{"num_attention_heads": 2, "vocab_size": 717, "norm": "layernorm", "rope_theta": 10000.0, "weight_decay": 0.012, "lr_head": 0.00735, "max_grad_norm": 1.0, "batch_tokens": 16384, "max_seq_len": 128, "max_steps": 5868}
Each number is 200 + 40 x the weight over its row's rms, rounded and kept within 0 to 999. Layers, rows and columns count from 0. The size before them is the row's rms in percent of the matrix's.

# down: layer 9 MLP down (transposed), 512x128, rms 0.355, rows 456-482, columns 0-127
# up: layer 9 MLP up, 512x128, rms 0.368, rows 457-483, columns 0-127
down456,103,208,201,183,221,217,240,224,214,230,203,182,264,264,230,166,192,187,120,150,205,167,238,278,157,169,214,153,237,179,164,226,235,147,241,177,157,215,184,235,267,206,190,188,204,279,190,153,237,170,141,241,242,223,191,300,221,161,168,175,190,228,200,231,190,197,227,224,198,200,219,195,265,150,215,236,166,205,153,209,193,164,271,290,229,228,219,277,75,212,161,282,136,155,238,214,139,180,208,166,187,241,149,277,160,198,170,144,179,137,269,208,195,156,160,141,166,250,210,188,182,191,205,184,210,174,239,238,228
up457,089,219,180,170,252,207,258,241,255,165,192,365,200,227,216,203,149,187,186,158,188,190,205,201,254,206,200,131,194,153,263,195,217,195,221,132,156,185,135,147,171,225,225,211,245,267,137,189,180,258,221,179,103,200,163,235,281,199,151,258,200,154,252,189,191,190,218,239,226,213,212,126,188,204,217,200,172,155,148,206,175,262,224,156,225,184,149,179,166,220,217,149,187,194,203,286,250,243,175,185,238,125,244,180,184,224,172,248,265,164,153,219,215,204,240,162,199,232,218,200,211,218,120,253,150,210,220,190,168
down457,098,188,135,183,182,221,184,308,166,208,226,222,195,231,209,174,238,225,254,184,159,189,208,187,198,231,227,182,211,204,201,190,255,235,151,222,183,139,148,74,154,258,257,144,201,203,239,201,238,264,182,220,242,244,181,153,253,137,112,250,183,219,190,175,198,238,238,216,121,214,183,194,167,206,271,235,135,211,148,181,200,191,250,244,264,217,279,215,207,223,196,233,233,279,156,239,225,195,200,213,246,164,236,139,121,194,159,192,129,205,253,207,192,236,240,226,154,189,201,262,125,247,183,225,168,226,229,232,206
up458,100,179,234,132,172,278,231,158,271,233,220,252,231,211,133,192,225,152,251,210,185,263,201,237,222,188,189,242,207,178,181,186,248,166,198,150,249,141,198,202,218,118,259,217,178,182,242,138,160,214,241,259,243,226,170,235,168,238,242,204,257,151,63,177,195,267,152,170,223,194,225,161,123,210,202,190,142,190,236,185,183,213,206,186,266,213,112,199,174,160,232,154,238,152,233,194,119,191,235,189,209,191,170,151,231,234,79,182,223,194,168,202,208,234,190,202,229,253,192,177,242,217,249,222,213,200,249,210,161
down458,099,185,245,186,216,213,244,162,156,241,164,215,203,257,291,205,242,188,163,270,291,210,146,201,208,162,223,124,159,218,155,225,255,191,224,240,187,188,207,205,184,199,163,204,176,243,212,165,211,232,215,211,164,140,204,135,127,252,212,249,183,142,225,197,195,192,180,188,163,172,193,141,204,228,170,200,135,172,173,170,223,201,155,273,123,215,183,209,165,191,230,242,240,247,125,269,217,209,159,239,192,208,268,241,186,208,314,250,144,283,225,231,216,275,169,219,147,173,190,211,165,209,217,177,173,261,242,161,289
up459,088,246,173,145,174,160,159,193,133,209,201,257,174,222,217,172,140,250,298,135,171,213,189,187,172,238,228,179,217,194,210,235,285,167,220,165,188,224,144,142,185,185,183,188,218,161,192,176,163,184,189,198,256,184,153,243,91,183,260,228,184,234,208,190,133,148,200,243,238,204,157,211,178,224,188,159,144,235,228,176,141,186,233,253,264,255,189,166,239,155,231,195,238,130,213,237,218,297,236,157,205,214,263,202,206,111,247,235,231,209,223,256,253,182,220,230,207,130,272,234,232,214,178,227,230,219,128,244,156
down459,090,240,185,169,178,148,235,188,195,203,171,165,233,236,206,211,147,160,131,148,157,242,190,205,205,189,168,211,188,283,265,240,197,270,143,200,208,227,214,252,176,254,125,287,204,123,179,182,196,163,192,225,195,217,147,198,235,173,132,266,201,225,153,231,174,163,136,206,186,185,217,244,203,254,227,141,246,220,239,209,206,171,175,246,260,117,167,176,225,149,211,147,243,129,182,178,202,175,209,278,210,229,201,172,165,272,283,193,221,157,136,239,152,238,185,187,242,210,162,208,218,217,262,156,131,204,284,150,186
up460,107,186,197,195,248,189,216,130,144,190,203,260,214,225,206,217,205,185,261,157,241,182,224,238,158,182,183,208,188,172,170,208,154,190,212,170,235,169,233,168,281,155,259,232,195,216,155,284,183,238,176,196,143,220,269,135,188,200,182,174,202,289,199,189,152,161,239,164,280,233,172,235,124,211,250,207,219,292,273,191,106,92,227,131,188,179,176,217,197,190,213,137,191,274,175,224,248,205,174,226,190,211,174,149,203,172,212,216,181,172,112,224,187,225,250,205,135,198,217,204,226,235,217,137,214,178,253,291,200
down460,101,154,179,192,233,188,242,212,245,155,236,209,219,155,142,236,235,267,203,218,171,164,122,217,149,234,182,192,236,180,140,227,237,218,200,198,191,211,190,200,196,241,219,128,196,173,180,199,153,146,236,209,292,202,254,202,250,254,116,168,142,225,220,270,215,231,245,194,151,198,171,145,294,176,232,291,175,232,108,190,149,190,225,249,189,247,220,221,164,188,245,157,209,190,201,160,176,199,144,285,290,214,236,92,233,148,207,189,202,162,153,254,174,179,162,169,207,246,188,203,165,193,213,201,193,264,199,163,169
up461,094,234,277,190,286,286,197,214,105,230,231,229,162,202,193,221,179,136,199,230,149,186,203,169,244,193,129,273,234,217,233,182,229,125,171,201,172,183,181,200,178,213,194,200,180,174,248,219,165,202,143,160,106,248,140,207,200,240,160,151,160,245,199,199,209,240,196,143,214,154,189,275,190,206,243,279,207,250,210,169,186,242,186,217,221,201,203,179,247,229,264,149,167,246,245,247,183,163,191,253,168,214,208,177,152,138,338,256,137,189,175,134,237,176,149,264,198,190,211,203,215,187,186,198,220,224,221,227,185
down461,097,123,275,192,153,252,183,145,175,229,204,123,164,161,214,138,160,178,250,97,207,215,140,283,172,198,234,246,221,229,236,174,207,221,228,220,229,213,187,172,181,242,229,163,231,230,221,209,192,235,224,226,203,267,176,298,142,181,209,252,191,180,156,212,213,211,270,145,179,183,161,125,198,252,197,183,184,188,223,252,147,231,183,214,163,197,279,268,252,203,128,185,214,212,265,193,282,189,250,274,221,227,202,205,156,238,222,220,168,196,230,198,218,213,146,232,271,181,174,166,143,157,281,207,170,172,204,173,228
up462,101,167,240,170,185,214,197,211,270,215,194,201,216,146,196,209,210,281,211,266,153,254,144,198,258,136,232,213,224,226,220,139,155,245,234,208,220,304,213,142,243,145,242,207,189,165,219,182,230,271,298,251,213,193,244,296,165,143,224,159,223,218,149,220,196,173,161,206,147,131,155,123,215,225,193,228,223,222,205,267,182,193,189,176,239,241,164,243,147,192,160,202,194,167,224,183,181,134,228,234,183,200,196,178,208,197,206,128,249,186,178,206,223,230,250,235,227,243,223,188,124,79,221,176,184,267,195,191,175
down462,103,146,179,201,137,227,188,216,272,137,247,201,154,161,187,198,212,159,166,199,197,285,203,170,170,231,198,248,164,188,169,129,195,222,179,269,164,172,215,135,153,190,144,157,283,210,259,205,189,164,142,167,219,244,197,244,198,177,177,202,261,230,297,248,209,270,256,209,215,180,225,240,228,224,188,277,233,120,208,190,178,255,197,181,176,298,232,274,182,232,163,208,254,185,188,182,226,185,163,217,222,134,193,224,172,223,152,214,176,279,179,188,180,209,213,244,102,227,257,210,172,161,167,175,238,232,172,267,178
up463,098,135,259,218,251,255,228,205,175,176,179,186,130,137,212,247,245,222,195,206,292,241,215,125,131,261,135,237,182,253,261,168,192,237,208,164,195,218,118,223,180,206,182,107,226,175,220,160,189,245,215,200,190,222,218,231,206,258,214,196,232,229,266,236,219,142,180,161,152,169,207,249,263,188,139,186,158,192,220,175,152,194,219,254,215,202,233,162,168,174,174,270,208,228,262,144,186,274,184,222,203,259,195,133,221,176,222,182,190,184,199,275,169,208,177,195,232,129,222,225,191,177,198,149,254,135,234,111,154
down463,098,194,199,158,163,328,149,176,266,232,130,196,196,229,192,157,283,179,179,294,198,235,186,170,179,215,241,246,210,178,212,218,254,206,194,208,156,188,184,218,211,236,233,166,230,208,122,151,170,214,281,266,203,231,160,227,260,179,188,198,135,258,204,173,166,234,196,167,236,207,125,187,179,123,303,195,232,249,229,201,179,200,221,206,225,206,252,220,201,212,184,198,188,203,205,342,253,228,200,244,229,165,266,260,215,151,169,235,229,182,213,241,217,175,177,213,174,193,239,233,154,172,257,231,245,238,163,214,188
up464,100,175,194,218,221,169,236,106,259,156,162,253,235,141,223,144,191,172,319,143,155,204,199,267,180,169,140,224,232,258,198,126,230,205,202,179,168,167,189,228,219,184,260,167,102,216,200,207,280,210,309,195,200,232,230,204,187,212,151,156,185,218,164,164,188,129,181,216,157,232,204,228,248,153,200,278,207,215,200,226,250,229,154,207,214,189,259,179,158,219,223,244,196,150,232,197,200,160,206,216,172,182,188,134,222,253,240,240,218,172,225,121,204,210,195,236,206,107,157,186,164,266,180,212,158,195,244,234,253
down464,111,189,86,161,194,164,211,213,244,260,308,236,193,156,187,212,175,261,162,123,226,213,197,241,136,232,144,187,207,257,210,255,196,209,147,194,188,175,166,167,231,192,214,143,201,245,249,180,163,173,213,228,232,222,248,186,215,149,91,174,196,203,172,213,254,218,225,242,157,246,223,181,137,201,219,221,207,228,164,241,231,83,167,194,227,173,281,181,250,182,176,259,218,252,177,182,208,166,264,229,246,232,235,191,224,148,236,241,203,214,203,192,220,155,192,220,206,157,275,220,159,222,149,159,211,171,216,179,100
up465,097,200,171,205,174,178,263,173,281,164,94,156,218,208,208,152,257,209,238,172,151,297,77,265,170,273,267,120,136,178,143,224,188,211,172,171,178,180,213,221,258,197,228,200,144,204,178,210,151,266,175,191,247,214,195,196,222,158,230,201,204,209,172,241,181,137,154,263,212,143,199,214,205,274,215,162,247,199,203,137,224,231,252,232,170,172,185,240,175,226,223,152,248,233,111,157,197,195,232,188,194,202,162,187,223,203,214,236,233,229,230,195,220,269,261,174,185,205,272,268,211,210,189,177,170,168,196,159,194
down465,104,156,208,180,254,222,207,174,195,176,177,155,197,214,163,268,149,178,183,177,157,249,138,214,229,158,226,236,188,100,185,188,217,217,203,245,206,270,148,124,188,173,290,178,200,161,139,157,275,187,228,217,158,140,151,217,189,192,249,200,210,207,181,140,236,163,221,246,229,170,241,217,265,235,220,188,216,190,132,235,296,206,220,264,248,185,250,231,237,164,138,223,206,123,153,207,145,187,146,246,174,172,268,192,129,225,176,190,251,144,188,228,233,262,212,244,242,227,181,174,195,149,179,161,201,212,272,246,234
up466,095,166,182,188,289,201,184,159,196,238,196,230,229,143,129,175,168,243,200,262,247,241,213,248,241,251,129,312,250,149,173,188,224,236,205,196,198,167,200,211,118,246,179,193,226,167,211,170,192,218,237,175,167,157,262,167,191,225,154,137,237,182,151,108,215,158,226,245,171,196,226,188,185,249,205,203,237,166,194,155,149,191,280,225,211,164,226,205,271,214,248,143,217,173,244,237,203,232,170,169,259,179,204,137,171,182,174,206,115,255,234,208,198,83,222,156,148,222,205,225,182,199,195,163,119,240,195,198,225
down466,089,189,141,165,159,193,237,185,213,176,246,231,217,256,240,234,129,176,139,163,220,150,167,142,192,189,261,190,131,210,257,241,190,243,182,244,199,252,156,154,195,188,154,227,198,248,240,206,198,202,133,168,199,130,128,218,160,221,203,174,213,106,181,205,199,193,147,220,210,193,212,198,239,236,179,212,211,156,233,257,235,186,161,142,202,179,194,275,122,299,171,223,207,184,166,127,213,157,198,175,128,230,164,302,185,185,223,157,209,215,195,161,173,140,268,219,183,203,147,163,253,207,158,278,239,181,220,117,214
up467,101,247,111,193,145,351,199,189,192,206,200,267,274,245,210,230,229,313,242,233,175,163,192,224,200,176,175,256,233,113,232,220,221,206,223,184,149,194,224,224,186,195,229,145,209,152,217,164,236,222,242,264,254,280,243,268,187,212,235,182,169,185,183,250,195,205,201,214,173,250,238,232,219,210,201,256,168,163,185,224,144,228,130,173,143,167,148,179,171,170,214,143,227,226,198,221,138,181,135,235,215,245,242,202,181,173,186,179,165,186,168,219,205,198,177,208,123,224,235,206,212,188,205,244,185,176,213,87,195
down467,099,223,182,234,169,210,162,264,182,218,198,144,264,217,166,234,130,244,194,209,256,289,172,210,253,197,224,209,230,203,246,179,213,195,268,269,161,175,176,116,159,154,206,237,209,197,138,211,203,197,294,178,169,231,194,189,198,180,191,226,270,244,214,189,152,247,162,190,175,194,196,184,162,228,233,243,249,149,192,178,183,147,195,188,198,229,292,187,249,262,174,291,118,200,321,243,171,128,131,267,199,173,178,236,168,136,175,215,261,189,199,133,162,202,206,192,210,191,217,236,166,233,207,194,135,215,209,190,192
up468,096,197,244,253,217,212,196,207,196,125,172,168,190,163,271,175,226,234,197,226,239,223,249,168,251,192,176,234,215,251,259,163,122,173,153,225,166,194,130,231,171,203,181,202,207,167,105,173,126,197,260,181,189,187,125,192,180,235,260,153,126,154,217,139,184,207,205,186,195,190,256,221,208,246,159,205,219,203,223,189,229,223,158,125,170,315,238,188,233,265,217,182,186,211,174,183,126,268,205,195,212,250,185,236,216,228,181,266,204,267,145,198,224,220,129,207,212,239,235,224,121,197,191,95,239,193,265,184,222
down468,101,215,205,181,240,189,205,181,237,190,211,163,200,180,224,139,193,221,229,150,262,189,165,166,204,223,165,234,235,173,113,274,239,180,189,220,228,261,200,157,200,153,205,178,180,218,218,145,182,234,104,116,224,236,194,170,298,143,272,227,224,211,277,196,267,218,202,171,207,234,196,204,204,195,174,217,162,194,251,261,175,182,213,214,178,193,193,117,180,195,90,242,226,106,243,158,125,178,192,155,192,237,190,177,245,207,214,246,201,214,219,277,136,146,185,160,203,197,189,236,227,139,200,196,108,234,175,222,120
up469,090,220,169,197,293,255,239,189,175,232,161,195,177,259,192,213,200,280,243,196,246,199,258,248,188,152,167,198,225,152,246,215,152,203,171,217,240,246,233,113,194,170,220,192,231,126,199,151,247,112,257,173,133,152,203,238,225,171,186,236,135,252,221,246,184,236,228,171,236,198,186,172,217,133,246,172,266,215,287,195,234,174,212,173,165,199,212,169,195,196,180,124,259,239,226,147,180,180,176,217,203,185,188,184,164,161,237,195,134,222,111,248,190,196,162,195,187,243,221,232,278,239,133,158,200,192,179,116,136
down469,095,214,195,121,196,235,226,243,190,191,261,223,288,157,216,135,172,261,154,157,209,268,193,178,258,223,133,236,177,221,201,205,196,229,127,170,188,223,206,205,219,162,184,267,255,205,215,143,221,199,220,172,206,211,190,134,167,169,186,175,221,262,220,171,225,197,263,185,168,171,228,184,244,181,202,258,231,189,125,172,194,178,186,118,211,136,164,220,145,171,293,173,233,196,252,226,255,204,210,268,239,178,206,186,205,109,238,184,260,210,210,199,268,279,121,140,186,237,216,264,198,153,254,188,211,127,242,213,234
up470,113,208,183,184,241,258,219,197,228,212,256,196,273,210,200,166,185,168,253,165,190,198,169,215,282,167,238,209,198,172,155,197,231,119,189,214,146,102,195,238,208,240,228,148,145,186,240,176,221,229,171,181,199,253,189,265,195,158,259,195,138,225,167,216,217,227,231,148,170,198,170,224,185,138,184,208,117,206,215,198,309,266,229,174,156,128,218,226,196,194,235,240,251,237,171,323,213,216,176,244,212,196,164,254,220,170,233,203,267,187,216,128,177,229,165,170,206,135,142,170,286,193,237,259,206,204,198,188,131
down470,117,198,210,128,213,218,246,182,180,174,159,247,227,240,202,134,192,176,244,252,320,128,170,217,211,207,218,183,208,184,258,194,212,255,242,209,222,271,204,180,162,226,152,237,200,210,135,187,165,210,121,208,176,263,191,235,226,183,225,229,134,97,227,189,217,195,229,142,151,192,208,206,205,239,174,196,175,234,278,150,280,253,246,210,143,193,174,201,189,163,205,150,191,200,242,152,200,172,184,136,100,195,213,212,207,185,236,230,219,165,185,187,178,161,125,249,216,170,302,216,166,191,177,233,185,234,135,124,147
up471,103,169,219,195,221,159,258,172,156,171,170,228,127,257,177,169,227,194,166,267,204,205,241,225,171,161,241,155,167,162,205,133,181,221,149,167,210,223,224,163,208,230,190,238,89,134,216,215,218,292,110,219,232,286,231,158,169,235,148,147,212,206,210,183,175,249,176,214,212,260,238,203,315,200,227,238,194,223,239,184,174,225,262,232,227,225,139,175,291,241,189,235,170,236,141,171,195,196,214,185,270,166,179,230,284,151,248,173,111,214,211,183,211,214,212,230,131,180,217,170,178,193,208,201,229,231,207,246,200
down471,094,262,199,240,214,205,234,168,213,200,158,152,229,194,191,210,148,171,245,200,253,151,193,250,177,223,184,198,189,200,201,216,220,188,207,188,224,123,252,188,177,282,241,253,181,159,157,142,193,223,176,242,256,269,147,225,194,264,132,210,176,184,219,240,167,152,223,291,148,205,251,223,167,264,157,137,158,236,230,142,185,158,172,225,216,157,231,170,230,167,246,165,181,160,234,258,232,288,234,211,242,209,186,173,90,217,154,161,219,202,189,175,129,178,162,277,278,201,262,190,207,268,271,226,191,239,168,217,206
up472,112,220,207,221,217,204,198,286,165,265,148,198,196,213,222,145,134,192,191,182,162,209,203,135,172,267,169,153,209,139,265,251,239,211,175,222,234,276,205,273,187,305,201,126,208,265,182,226,199,276,151,154,191,238,196,194,184,173,215,252,239,237,168,176,179,199,169,271,128,202,206,273,213,188,162,203,171,199,234,163,159,184,171,210,163,255,222,141,191,249,196,190,186,145,145,142,201,240,144,237,219,217,166,128,308,184,247,166,238,223,195,221,264,264,159,162,234,175,201,248,206,186,194,213,236,245,179,169,186
down472,115,138,180,205,162,239,272,281,194,213,202,193,144,169,203,128,162,246,216,155,175,198,264,162,176,196,312,241,163,247,233,221,228,200,198,241,284,205,168,195,163,198,226,194,206,223,197,227,241,212,201,157,239,175,174,247,253,147,183,229,174,211,211,243,165,160,139,200,168,237,210,170,178,220,178,265,224,221,199,155,156,259,184,175,170,247,129,148,138,123,139,187,201,166,204,145,214,162,176,215,251,161,153,250,201,289,221,168,229,189,196,320,211,198,196,205,142,196,150,175,208,246,177,221,168,216,144,151,275
up473,115,228,178,223,224,205,209,253,210,163,196,218,328,247,261,233,162,197,224,193,224,155,211,279,205,151,177,135,202,174,167,149,256,191,271,105,202,154,191,220,252,210,220,182,234,90,188,176,82,178,208,175,214,199,169,236,212,191,213,195,245,285,169,208,243,175,142,173,163,162,209,166,224,224,176,210,221,194,201,181,240,265,205,218,172,180,113,155,247,231,165,210,190,210,233,162,200,198,235,217,290,172,175,298,225,244,197,165,160,142,200,135,197,174,199,201,222,239,138,175,224,196,136,227,202,215,194,219,154
down473,111,141,202,233,268,177,204,213,203,199,264,224,198,196,186,169,219,241,163,169,244,110,129,215,126,172,83,255,231,234,253,222,171,199,206,171,200,199,216,178,193,187,209,189,244,198,157,246,177,215,178,216,188,184,142,137,132,241,183,209,232,223,177,210,252,256,189,193,132,311,230,143,203,190,231,230,200,141,236,140,181,206,184,266,184,278,222,166,262,238,205,200,202,177,220,208,218,159,219,275,220,189,203,286,159,214,254,190,149,216,217,224,252,152,175,218,186,144,218,233,208,167,79,196,176,204,161,135,217
up474,106,178,188,134,161,226,148,208,254,219,216,179,237,191,211,114,250,236,250,216,235,220,192,208,227,168,191,203,207,190,259,250,124,224,203,267,142,234,115,216,206,193,187,247,184,240,268,158,147,196,174,221,238,254,202,215,164,262,188,201,252,248,113,227,207,196,228,270,191,184,152,119,195,188,235,201,181,97,246,152,206,179,192,195,227,192,153,211,190,219,99,246,201,263,207,188,197,273,252,298,225,179,190,183,249,147,173,282,184,202,153,143,211,148,157,207,232,218,226,217,270,192,194,177,199,185,220,157,191
down474,096,181,127,174,188,228,229,246,180,230,248,261,209,203,181,187,207,165,212,155,207,179,199,196,125,178,216,116,130,255,147,187,242,137,128,188,173,180,194,205,306,196,88,121,197,198,176,216,183,167,173,163,122,219,154,143,189,251,199,235,211,180,196,204,164,193,151,202,178,269,195,179,144,162,208,222,140,185,175,156,196,196,177,208,274,246,270,195,180,194,192,186,152,261,222,224,175,120,240,178,235,209,210,148,212,135,151,159,146,212,200,144,234,195,148,256,239,245,204,182,264,239,240,187,175,233,188,185,273
up475,100,163,233,217,215,205,184,213,167,151,158,204,190,231,273,232,169,151,163,239,152,194,220,230,159,269,250,205,247,211,122,169,217,61,227,177,217,214,211,167,194,218,202,190,124,174,242,189,272,200,205,141,238,262,181,181,186,136,131,185,147,185,223,244,240,165,169,242,184,182,191,257,181,168,220,72,279,224,188,179,114,201,176,221,157,248,169,227,213,251,199,211,203,256,220,190,245,143,214,163,233,147,229,208,173,247,220,203,237,194,214,214,230,278,190,211,222,135,231,189,184,269,161,188,225,255,190,159,244
down475,095,232,209,155,191,210,133,276,213,190,197,197,229,180,144,157,267,206,223,83,173,196,239,235,171,198,238,166,150,229,136,154,285,260,225,171,158,194,196,148,195,118,150,140,244,192,185,150,186,276,175,194,222,183,209,194,184,211,186,254,285,235,153,217,203,190,254,173,237,227,194,224,205,237,194,179,218,167,149,171,280,199,272,129,196,213,275,210,152,242,198,219,151,177,222,153,272,195,282,184,265,177,168,189,203,241,198,155,209,149,152,198,200,226,151,127,232,173,210,192,210,223,210,254,193,226,214,208,274
up476,103,182,232,167,168,236,198,213,148,249,279,206,183,240,190,179,151,176,231,179,174,129,181,239,221,134,190,277,264,137,177,236,207,194,157,149,232,170,199,321,155,179,180,253,188,200,176,247,166,225,250,168,241,192,200,135,134,208,209,300,193,242,180,246,222,244,178,234,221,241,253,149,129,181,232,123,221,203,201,238,171,239,111,190,160,214,162,192,178,222,214,206,172,207,268,160,237,209,204,279,155,235,229,191,243,197,174,216,221,183,182,177,243,177,181,159,274,204,285,229,242,169,133,181,172,221,232,215,236
down476,099,223,240,248,173,214,170,234,153,146,187,118,176,212,181,186,175,204,228,166,201,98,191,153,150,175,212,219,182,244,233,200,236,256,114,144,279,192,201,263,99,176,237,166,243,178,180,242,201,208,238,110,149,209,220,170,163,198,254,157,121,205,158,165,233,207,206,211,187,230,152,193,180,185,264,212,231,224,231,197,214,210,115,171,141,171,224,219,253,139,209,157,130,248,199,191,230,235,189,211,227,289,216,244,237,170,192,174,220,224,223,167,216,156,173,197,232,173,262,159,229,146,109,173,145,247,190,192,167
up477,100,116,115,209,201,218,217,270,236,210,159,230,191,222,260,208,180,232,241,243,280,181,150,195,141,112,203,217,237,247,170,180,109,157,186,149,136,197,204,227,240,144,228,279,182,211,298,202,277,242,162,213,213,211,192,181,164,206,144,211,219,220,220,219,220,235,145,236,253,185,230,217,156,181,239,220,233,222,243,190,179,228,217,185,163,204,230,257,186,206,251,105,146,204,153,128,234,206,243,141,157,129,176,183,201,213,252,209,243,193,221,254,216,171,194,161,174,166,257,202,252,175,220,234,180,196,169,261,146
down477,101,219,213,168,222,233,166,258,223,199,169,188,183,165,302,267,254,241,145,160,107,170,163,262,180,191,237,266,169,241,192,190,213,194,184,175,175,210,290,246,247,193,141,206,147,163,194,282,214,202,117,217,100,265,175,287,136,163,203,180,215,172,195,257,185,179,187,210,214,155,163,216,170,208,220,171,195,219,222,211,246,197,209,222,287,182,205,203,225,209,209,225,170,197,182,181,182,215,236,163,165,143,171,213,166,173,228,89,255,221,259,148,136,193,214,188,190,170,180,173,263,208,214,160,240,254,135,202,240
up478,106,217,224,203,174,207,313,125,141,202,181,127,191,218,250,196,186,182,209,203,209,171,222,201,224,193,167,196,170,192,195,202,226,128,199,174,225,203,225,191,195,243,178,243,241,205,221,196,158,239,248,202,185,172,224,194,220,234,218,208,172,196,223,130,222,110,250,202,281,254,244,171,264,253,195,183,199,205,189,238,121,297,140,186,222,255,165,196,214,179,222,157,213,182,196,215,228,205,193,210,153,268,225,134,257,303,289,238,201,195,142,208,154,180,192,131,156,201,168,226,95,168,264,210,245,216,236,252,125
down478,101,130,147,199,155,194,125,167,207,250,237,145,238,226,220,201,173,183,218,205,190,188,183,161,173,166,130,221,133,232,227,202,240,208,179,194,202,211,186,182,179,237,209,205,161,192,229,196,267,166,208,190,211,205,232,215,197,189,165,187,207,155,263,132,163,266,258,179,203,210,185,190,171,185,191,164,238,262,207,151,208,169,167,174,223,192,258,189,286,205,124,207,174,239,296,212,297,222,189,233,210,223,165,212,262,129,163,87,197,216,119,117,165,176,223,247,161,122,223,236,203,223,257,251,215,170,185,301,157
up479,085,170,210,230,198,234,237,194,220,187,269,195,212,186,220,159,127,107,201,177,222,139,153,208,225,140,257,253,217,262,189,249,155,129,221,149,191,143,197,207,223,272,230,287,255,218,233,119,190,261,225,176,261,148,177,200,183,256,243,191,176,320,206,230,217,248,198,219,255,175,202,165,265,163,175,185,210,173,192,185,147,171,239,194,148,206,178,136,158,232,231,199,173,177,178,219,140,187,261,191,144,142,183,224,214,229,185,144,210,231,250,186,84,248,179,219,161,163,172,251,177,210,230,204,213,200,195,160,210
down479,097,254,129,174,198,233,228,223,224,187,236,226,186,208,195,163,194,197,202,189,221,218,169,203,184,148,208,226,133,226,218,229,166,185,177,213,190,245,163,223,225,304,224,214,137,223,198,159,179,204,187,144,239,174,234,216,212,219,250,160,233,254,272,208,226,254,193,255,273,137,179,225,180,215,144,177,137,157,102,146,185,185,224,255,103,207,205,161,223,216,268,200,162,222,198,232,205,203,201,199,93,267,203,262,259,184,263,222,219,207,207,222,163,146,141,154,158,219,119,224,187,160,185,236,145,177,247,192,306
up480,095,146,157,192,220,240,180,238,152,233,194,238,216,231,308,184,214,239,169,137,264,244,200,163,184,172,183,165,196,242,245,192,181,185,154,254,183,103,122,288,201,184,167,246,158,203,202,169,214,190,160,170,184,233,180,263,181,250,190,261,190,193,157,242,179,268,268,218,153,175,206,153,140,206,203,237,214,174,222,200,252,220,190,230,270,186,241,208,177,264,175,240,182,193,171,191,179,209,210,202,157,219,312,172,216,228,138,93,229,244,149,191,191,242,140,271,195,226,167,207,185,220,166,163,239,178,228,199,279
down480,091,196,184,207,173,207,148,240,232,235,123,118,189,244,201,203,193,240,209,235,237,133,178,195,208,251,170,231,173,137,185,183,229,256,207,178,209,278,188,172,214,224,167,146,266,224,129,173,177,160,229,191,227,202,154,151,162,191,177,116,198,206,217,185,143,151,222,247,189,287,209,223,240,234,258,141,189,138,235,183,165,276,189,209,221,127,193,193,140,184,227,247,213,204,194,227,267,118,220,199,195,200,144,266,231,174,220,232,156,173,219,196,238,138,209,116,205,170,185,128,168,239,249,220,183,215,77,189,168
up481,093,159,134,256,205,169,231,185,204,196,177,203,201,160,228,253,152,83,203,193,127,274,233,173,208,221,271,205,160,151,211,259,198,186,178,120,246,206,223,211,273,210,208,202,199,171,274,173,224,176,196,175,127,192,273,159,202,213,159,281,178,223,188,198,168,173,174,216,125,228,299,220,159,217,169,193,149,212,148,176,261,256,217,227,131,240,225,172,250,168,231,249,236,175,189,248,202,172,118,218,205,217,260,242,249,252,141,168,182,179,201,209,269,195,99,198,222,203,181,191,215,224,192,202,175,175,181,188,162
down481,101,118,150,220,177,179,224,176,203,175,186,232,172,201,294,191,242,205,196,230,229,216,175,216,236,275,208,193,198,262,190,177,187,200,301,250,187,225,267,161,139,228,257,199,273,189,215,152,229,225,156,147,233,175,185,176,223,195,225,209,159,214,232,188,238,190,181,212,196,225,174,218,213,156,178,155,163,198,149,252,180,146,233,259,136,214,296,207,229,186,214,261,200,135,166,127,105,136,174,152,265,225,178,227,207,149,163,216,160,218,203,180,235,205,260,197,216,292,182,133,190,213,168,240,268,179,275,143,176
up482,100,197,202,161,170,254,235,237,186,236,158,220,210,164,152,165,229,167,164,153,213,230,183,171,188,155,105,203,245,169,190,263,184,186,172,225,230,179,179,235,229,164,174,194,269,228,206,238,270,204,163,220,198,244,187,237,208,237,206,238,184,159,206,253,240,237,198,303,191,124,205,205,250,97,194,200,214,225,242,136,155,148,72,261,282,218,134,215,234,185,163,252,226,211,165,186,191,268,236,234,198,241,212,212,265,173,162,195,164,170,236,163,244,223,127,190,272,159,236,236,179,171,220,212,168,137,191,177,238
down482,098,201,174,147,198,243,163,199,188,173,217,182,193,193,210,244,278,278,246,241,202,174,242,219,200,182,170,174,167,212,178,170,162,203,153,140,151,218,224,193,252,257,165,177,264,284,162,167,191,204,195,189,138,188,168,215,245,178,128,241,227,156,146,202,165,139,114,175,236,176,227,160,195,150,264,159,174,191,165,200,175,205,220,241,144,211,224,190,178,203,216,198,85,214,222,289,149,212,193,164,187,203,166,272,236,229,265,201,260,222,214,229,188,153,226,186,146,295,158,129,143,179,231,248,253,157,200,134,246
up483,105,207,284,242,226,157,203,202,210,273,106,158,218,189,173,187,202,155,190,218,268,251,241,214,146,152,228,150,164,233,233,193,231,161,213,187,263,181,141,246,165,131,268,240,245,159,137,241,185,184,226,175,234,154,243,175,239,176,274,236,218,188,258,206,251,137,172,193,165,202,198,175,277,217,171,141,144,130,168,225,211,224,220,222,184,225,255,186,167,222,191,178,217,196,240,193,244,123,179,213,190,173,169,211,230,181,172,200,206,228,173,230,213,196,226,252,191,276,238,95,217,268,189,144,270,202,126,207,143